config = dict(
    n_layer=8,
    norm='rmsnorm',
    norm_place='pre',
    rope_fraction=0.5,
    qk_norm=True,
    bias='none',
    extras=['some layers without attention', 'local attention windows', 'gated attention', 'capped logits'],
    init_std_o=0.0,
    init_std_down=0.0,
    lr_head=0.0133,
    warmup_steps=0,
    batch_tokens=16384,
    seq_len=768,
    doc_mask=True,
    dataset='wikipedia_en',
)
Each number is 128 + 32 x the weight over its row's rms, rounded and kept within 0 to 255. Layers, rows and columns count from 0. Numbers have three digits each. The size before them is the row's rms in percent of the matrix's.

# layer 2 MLP up, 768x192, rms 0.13, rows 260-293, columns 0-95
103:129132108116128129157134172129111160128072152114124147177151135094113107166095171142080138109090169162075130117126130118165142098162107069122128126142051108111089105191078145154142086133149110068133138101106131138137151082130080122149190151104154112135099112111116135152111118108160106102
099:132113156191078088133128115105129185155128088136087112145133149113125157110108109094105048123079080193147154192151135105108180137180097022191136120213099102128070119125150126177120142138160144109168093116093094149124098110116186162076102149121116083089164106143094094079141127162190115134
095:144100161079120116091141173126107108134156109149150044144108132144128130146160094121094130075144133171130082152131082131100149161099142158085145134152127193113176120121065140090114135109209108161094162144141168203051102088080123125031130120129091098126167169154113116101177076129146100137
102:145126103112139168099122114144139145130115145132142154140131155150127206106176139106102120142139154158093158094097130106108106139160117164156117124133189090050115155141060140144123141120131128136073138175161098093103122135174128101127116120134106156132232167183096168093138097114105128076
102:142105146211119091103095097113139144114133135084116098138150152094087127170149137156081132139112183151168141148070122135083073142167165115122113151139148081188123118162069156155120139089165131113144147099140086113185104130136162087159187133100095157080084113202132124101158180162108095121
097:149115130142118090170137137166155122137108108116128143177133124122105168157127150117126105109197120116121075066090112153098096120156091101122154188118103124149098167131087218083159112221134084127084093099168146145128067161183084140114136072141099155089129103090086107087098122140127115101
099:126129137057121082153139070104089097118168147109158059134113111128119093179164153118141134207059131148144092137108090171078099116146156100173099117120120180205151130098065169135097106115173119084126130122145147128143130142164131106128133138126184106175129125094101138070136207136119120119
098:118141116088142127130062119167135121087098141124102152116137123147164130115112103125138114133117163132123140145144182189187114139111135121118137126071102156090141091121102079102128088064148150089119106123166084096121168124147163120100110060106125169085185125169112181161206120121081147187
107:165144124120120151128137147115124148132096160143203142113121134118123134123155186095119184208114053112104103117205124138152108113190201086136082155135123183114168204086113095185061179117163186088108137168177100108116129141170065170107178155173109078150126156120156123132080141153102182098
118:142106176087122121123143100137167132134136118110135164051157134119086133161185156136082040149105185130192076176126141133140112174127120175165141144110116111120099183135092148085113052105102215107147157141128119120087182177115093141126096133126108159142160171088112164143091108198195133072
105:174174111092092142138130135174142117093160103122157104140081147145139151107159160122137072147148056148043080098125152155164143087115136172097127150140158070198134171145098163136154141149117111099160192103142163149113123169125129096111137073127172124144085068100132104099134086148191158119
112:131117112079139132114177180170113088100108121128093159098181104165123115142110118123179094150146139167098135119145074151120109048156100117136121170101121097087122138182146118093153134144150132094134166147151149129071169131121087142087133164132153190147128112064139221116136142154145137140
102:074139157169143072162131127132178075127135139094131186077162167109181129189087130130088117194119106104128090145165172103140135138114126164170112114108105156078140148135147110099185144206142209062084097127138115181090175128135113124101136064100123152194133063153173101134135131069125117136
105:194098131157138122110193142130121129150197101147137125146194121182137123154120082131094163140107171150123104115161061134067123074176168152120109135071089117017153125099166072116048101056153104156122162133134171124075113175105073177144102073096154138161133148173124194150140144113123132127
096:083085116158174187113115143188114186118125102120115113173130148146124105180083121161146126099108091115191159091170133161135152204108149068193150196119137056106150089148152188113124096126159162097138158113140125212113108103115104132116148118073108120098105102110078112133128134119083081173
102:117080157145134097151104142123114132128161118130132119137142149161115144138184084095185141126100215080149125128129132112132145104170094153119155161085127092106124119151163111114121141161162161133084132045151195149144100167113168122064141144153111119151092164108123148174081151090141170114
102:156138104140146138101095155120195189057117105136119086075093197153168143145107162169114134144095199121074115175130094153155079124097087126125137116089084126142162152068131174120155158136085099122135106181121158183191121098123076113116142091087160059122078156175094117131177158096084159112
112:079115142113107141100129119110107138101112130127135139035152135114140142141118100115136091087145125096151131063076147187154156100084150143166092164113137089190139153125134093100122165136119119120103088220158117108068125162128082092098073113132078210074159120137119112170106103052112089130
104:185116099160110098088112183127132123120144121131127194089131162074132044157144083128133121100113135136111069127055123075124135093138133124133176123088137105134098121142084108119115085210090156133125123098187152140129064088207136119109126147118138151127128148099216144147143126144152182126
099:113124112075118174160193120084168115121064150124100134082167039160111146110146124164073114158139176182116156123121104125097171152167071150136137113068073133088171144134182134142088134163158149092119173109118174159169078115081140083124144118165123042145129124109113133125092055161080072136
094:109145148141094175121053068108134176146175119095189099105152130206119108149142151092130108150154071180100152106133184109085055170127094048094154115120106170077164137147128166150136135186162072087100165166118126138104157162153162121136128077093127144161147163161089154136156136092117148093
100:106117139163159111128137171092255185080163124082198117143098204146126121121119075134139084111123171128095085072080162142084116116082097140159170164138096148137121155115131139135102114120115116139176070090164154159168108106128067103160169106117153136113096115144123184165127121122102117180
112:135084081161110150141081102124088143149093164105136123124143076119111140131148097145124178117104145177128190109125110123138083126115126056085139109101086082144124144173139146135161149103156098127147088127101099085118099124099182148132092106160124144073115142120129156126102135096138141166
112:160122107083099118066137110128149150159073106112136188092107161095104090166144131107149106134135121111154097164086156076082129092122090140087113118088124047149152171130106145077118096092126087164063097150191150129032177113132119084105145144130113119126123128037140136158103087176128117115
117:159179112128102164123083090132145110106142121062099167183138151158135155098125146067139145146168100096170085160107136162137176109158170145190137113095157116132119140147127164125129147160076056068152141146153124180110114067128089165088068174183180093139170160178124132118162054131084079194
098:150150058182129078147108098115071107149174147126123134133138116109150125156120079105096153099142121188189140141077106183085151137159123143083157141167137109170130092113087141100087095161108131124109174082102139149084138108153113119129147168114182130202120091152112151108078145152163095148
087:119098128176133164120141132148128136148134135060120131118106089154143150152132078105077129131083132165156151125127123146167128076105147184096131154108158164109132130126145151144096070201120101113095130110153126112182124124123122148146118124100075150154140162179177173111116089084137195098
095:147113058093116122092128154082154132142114146156094121122143117131154103085153148178118061138107118083125109132108119111088137139126165083170141109154132105105104121120146140147130141174070154128124079178079089140147123185108149127199186144143113121140130136119161129146114219163101116133
098:094107084164138122065149100200153181077131125156099091092117123151133097146163113090108084158123142146129124153159138142110131120193129115133093081175166100156117143103094131158157100129081117126151199222069137122091128082144092076179176135108157096144124092089138082092079126134158165129
093:123141157093082132136141166157175143201105168102129092117137125048116070086194150115108134142061100136176102144089132105097214098135134100148144095150112178150155139128139192106126069150128140118115123174100148109088148099129099100109149061099143147144134100150164122102132177111177095136
105:115156159068094099129102145106074108052149151170152122136119139154140115094122128155097107122149104131148176074146097129089079141175109114090106097093140167116161104195170132099145109130109125095120157119133103090110149174142091096122140079112167181139134091092174070130111109116198174129
108:101131104075087094107166140057129106129082125137118140078119080106152083154106144189125164152085046116178094089115141071070147151107132177120139152148141174148124050141134110132130184118158170118082176169141124138119097122060146121149177126199176173128166112114114158126132157101082136132
096:134131127154099090166147149142167131083152148092123105139156084173103160085122164136036108124085134104144106150145131054139185130168112112181125187144138080122130127127150080075160179135100111121151124173120065152121112094116087126068147095170106096123092135168164158134140116156105115095
097:160085119122097123129181123123162145194134138093184134127127097131118099212121165146164125154091169127088121143167135089063117105103140057150225074166120120138109102142161093121192146119145159107149100111151114146093153103116158140093158104144140133135092157135110125148095179116146113146
# layer 2 MLP down (transposed), 768x192, rms 0.0448, rows 260-293, columns 0-95
102:067144125134108095123128153142097135123118124131168104129149104104178065065123073191171092121130125056152123162109144069072149170127053144195096136134094183115110128072172162043132095165171132140066050119162070110137108138175165112113166105132164134098117168073118143115179065152119150125
088:149124152151160132164142154133135137179141108161113148098101133111108103110118109062129089119069172144118196138154103164144147113117148127119190134123114142100176116113135059161121142156137118127161159175150101212161163125125100125088080140120105108098186165132134186083166166106126096097
098:163127148154105167109077065169121166143115116094111192007109131170127134103106081126093103133118161069057098148112167189172169148114144134178134156182158145077144102110119164094121109202115105079153103145147144092119102151106115134172187125124130151109129116088098105116133086129156122118
100:192118087148131111144117105083176148132129173120166149101163170107167137092076078129142093111112119169136109164178127136082143196172168077077143141098090191168143114114191121200141139147123156097138158100118127180129179131118132130121077151103166160060149105173178164149185159129102131111
090:092168112126135127057105076112137090153128142147060144094141127137109101154117102137122112107113100125135062119084186148240137125170101096103143113063165094161125124123101114228161139133129136123159126090118103136148095086153131122183136072105114110097092166132200065139135149147081137102
088:160110167161112113115197125171136123162188163106140137143127088104091111124156088148092148050104173150118126102129074159115112124176156183149125101137148186119143121158147110186136138113125096100096153128145146087083121161151099089130149166130091176097130132121181092155160162149142212142
101:151139159128136123143112162097116065106128099087120120068082098174126149101133108118123145082083187209130108080097135094115143084143121158096124053137154140068080070171135134121158154154142121131123153135086080088094105090137106155115122144115124132105069168171205117138116155094102141144
091:115188110152160101100132135151095124137135106113152077177147134072113100143184077118173125133136116091110169151202104141137153171119137143155151056086130177164183148097131072052116095153125134095153118115077093190167193129103134143192142158114192168126104108115044128064069110141153101171
112:148122144181170069142164177164144104140130068141129187122093063166150100161084149078110112123100128088190128081102109142167167146050130176120136158138154132152120116082147095150192087211143157064122145149093078138060129097133148111191130150125082121095128102176139146149127137121174123157
105:132132158127170163167131165049119107070176160092167134075130137147102185132153124185146107118135159076148128088121118098131157147151158162085116068208152058166085114177128145098147196076113132069146126184080097088135188120131130150145157179110125115108133126131162140155147159123097128129
090:173183119120122159104129167122132097121114135144158118136182111108137164108095144126181177155153179124138138134164146084107210171106236053183135074106118143134082173180137118092144153093176171160123124100175103191081155108082104109120144141123159108155101155174068078147181081116118117117
095:142189114151133146169095125126103141173104104140173074072091197164143102069110130167164053163079185132116108145161089114057140073152115106136119136138114118145111177131076131104151130173138180177097126096176124080128115179120112105127112068158150105163125132113119094182191127111101078118
096:081150114116126127107143144165120104122107113125178052142150119137095069152149192128074114131177129099115079126104053108101120105122154103175088146101134130078129156181123138093112064138149119119124129092056085117091153131141105119119114135086094099169116138106082118141086126152088130146
088:141105137112105157135116104127153123050141141098114142121084190126117126118144150137082146134159133104171154107125143094117135139155050094128091135136124134253116166162173137128158097163185108147185097171104100144164141098127106087123178143114106157135172113036092118106150128085178082101
086:194139147173082161072059184046139097177152185161169095133161104098122144130130090161143140129124115080091131074113125083143112100141132137153138092153150100189146118150090060106085217098126091110140110095137146104165070130123153099140159125148139126091138126161126108099122084112070157182
080:151076170145107124183099105065111151155116167110143180091134196084134183153093146207122125121149140059155041139123101155145063162126187099119151126170161152120120133121111177191129151111195148073138111082109118149046099118140179113127099086167091113196085173167170152150112127131109141117
095:096149138135081116121129169104098119121128149231110132106110116170203142186111158201177121151095085148180109104140112115102126118089150131158108177137159086164139115108123117154099060148135123164083131146128083062097129180150143134120121124163124187140067078109135069062135103133150125167
092:107091139103101141203113122142146149175151126151120152117077177187142152148123113077122131139147107118080124126110134117145107073151083093134135115065108057149185124143154163135101077103168132181134085095129112110089137136145108103118090166103111119140126122137166142141182118055155074205
099:131110140154143157138128114074158149055147154121113172078120064138137127144117187173125165197154134149156145121083191169142097088135171154159135147155098068142152076138118151134122047156134134084112109129156119089128128136119141169114092115129137165154126110136083068160086133079135122132
113:122122091162140124124109055207081128180136134125134087134154156065153061143076117101128109058141064149172141189092093107170115131136117094118069101136124191121084144102077127137163101096136057123151126093093132184121176147124098175139137155111156192156143105144090157121210173107193136119
094:111125122105122091093150155123167119102127096130118150154117135130132151136152138105107107107113099129213123123141144125142191074171117169186177131210134131224117111109157177107147085083108154171108121107166179123161108083133105147153128160138128130115183163090102142043186089149151122219
103:109081078126106125134185206119095103127133118109161080096168089071112164167115174137195130102137176166155175112147173097105160074147117072128146085079114155148106151173111135130157089134143092175096158124080000127158108132118165110132146143117100120097117123125154104130118158139169088097
141:151133172181123161085149122139115139108114163158173136194143163104137142173186166090155051141109102147134168134228112129185133121090141153114073107134157154166147110144123071133144108112084102127119138081118131165117105106089128178128175131157111130134131116150161088118121118114112054122
114:132111151114103126174125170117121095123115150115096111175073088127121130160144155089189132162103162095132102154137081169144097147084070108107150184105135171131117117126165167182126166122153122141205105106099161125120127033136165174107039130129143151115124121128172101084085121143153084201
106:152146163163135077128125175141132127125095133088054103107093133120139130089135081105108104058128168132110142178061183107162144153086072073119085113107110077156147129141116115183155154168097068126165142090156172076128162109138107124153123110125087084142154126132093134117132123178153151065
110:094169174169105164129184126135143092155158118183121132151085121176129105161129117187155143152180104126116135102141144143096129118104116106164146128114161116138189140149068095082115076194104073133153131108122118133096081154141176085127145086189091089116128181189103148148099077132164119128
090:164150134078135133058128146151147129123160156126086101130160116107121131063124173091157069135119145130107109106166118113151083088113114147086136182093115144117186085155170121144147075134114093158162141161191042062183143129102137103105156168143117121127084156048096143128129149065094155128
100:086164139166126121086061078097153099088147113130155137124157154163156112137095115127104079115090139140165128223138168177157179150150122116152047109165140112130111138182125129157145074105104105144156101139172112134118105130117125140146080139163115170174108108107108027141123121085141081068
101:140114189144099136116126184090140139119210149167153113113101134089137143129127086099167154092171128158106099123118066116104072130123168094111174155111146111134144126150163074104084164124140101137093141099198124121101175117123135119081124117126145105194146195186140147186138126206038082106
097:168086103185146088118096127168121111113149162167158129135119125128118110141165155193119162118097154151088096126049098152151169121160120156085091114126103117089135169145167131181147139129135033107125055097123131103090131147133075165168167189154096122117118104123144147082137161125112101117
094:148150103112146174133179102068132160091115156101139093138199192103119069124112123130130078113133151089123141164187098145156131116143139125086115117142101122151121118157137126110119126071144164177123166147162142121157085124090106138072142131148069182076152158141121117121169156072061108182
119:158098128178115133121142068117111097128178145173208193121142160075104131121115167140124198106131132174137158144228125147142117135175196131161146073189105154117052077136109130109091139075123071124115162138119154100098107141173149093099121150132112127116098121131117178154099109139117063188
093:131141133163114130168171068190167048182144150120093135119139160137117087190139082099101124189121090110195100075075095183088099084107150176095077075139120134124116142090110142167151173168133128136120126166139154149164187155128137126115176149154107144106177139099104099212143184101136092127
104:092100136161117080077121150113123131126147076099146115146089168195129091119170178161125155126157092100077147107150205109172141157130107142130058178103068098094148169147170135183126139146105128057140125117147164112153141140141157122117157151084085152129169127131102083141178068115182140136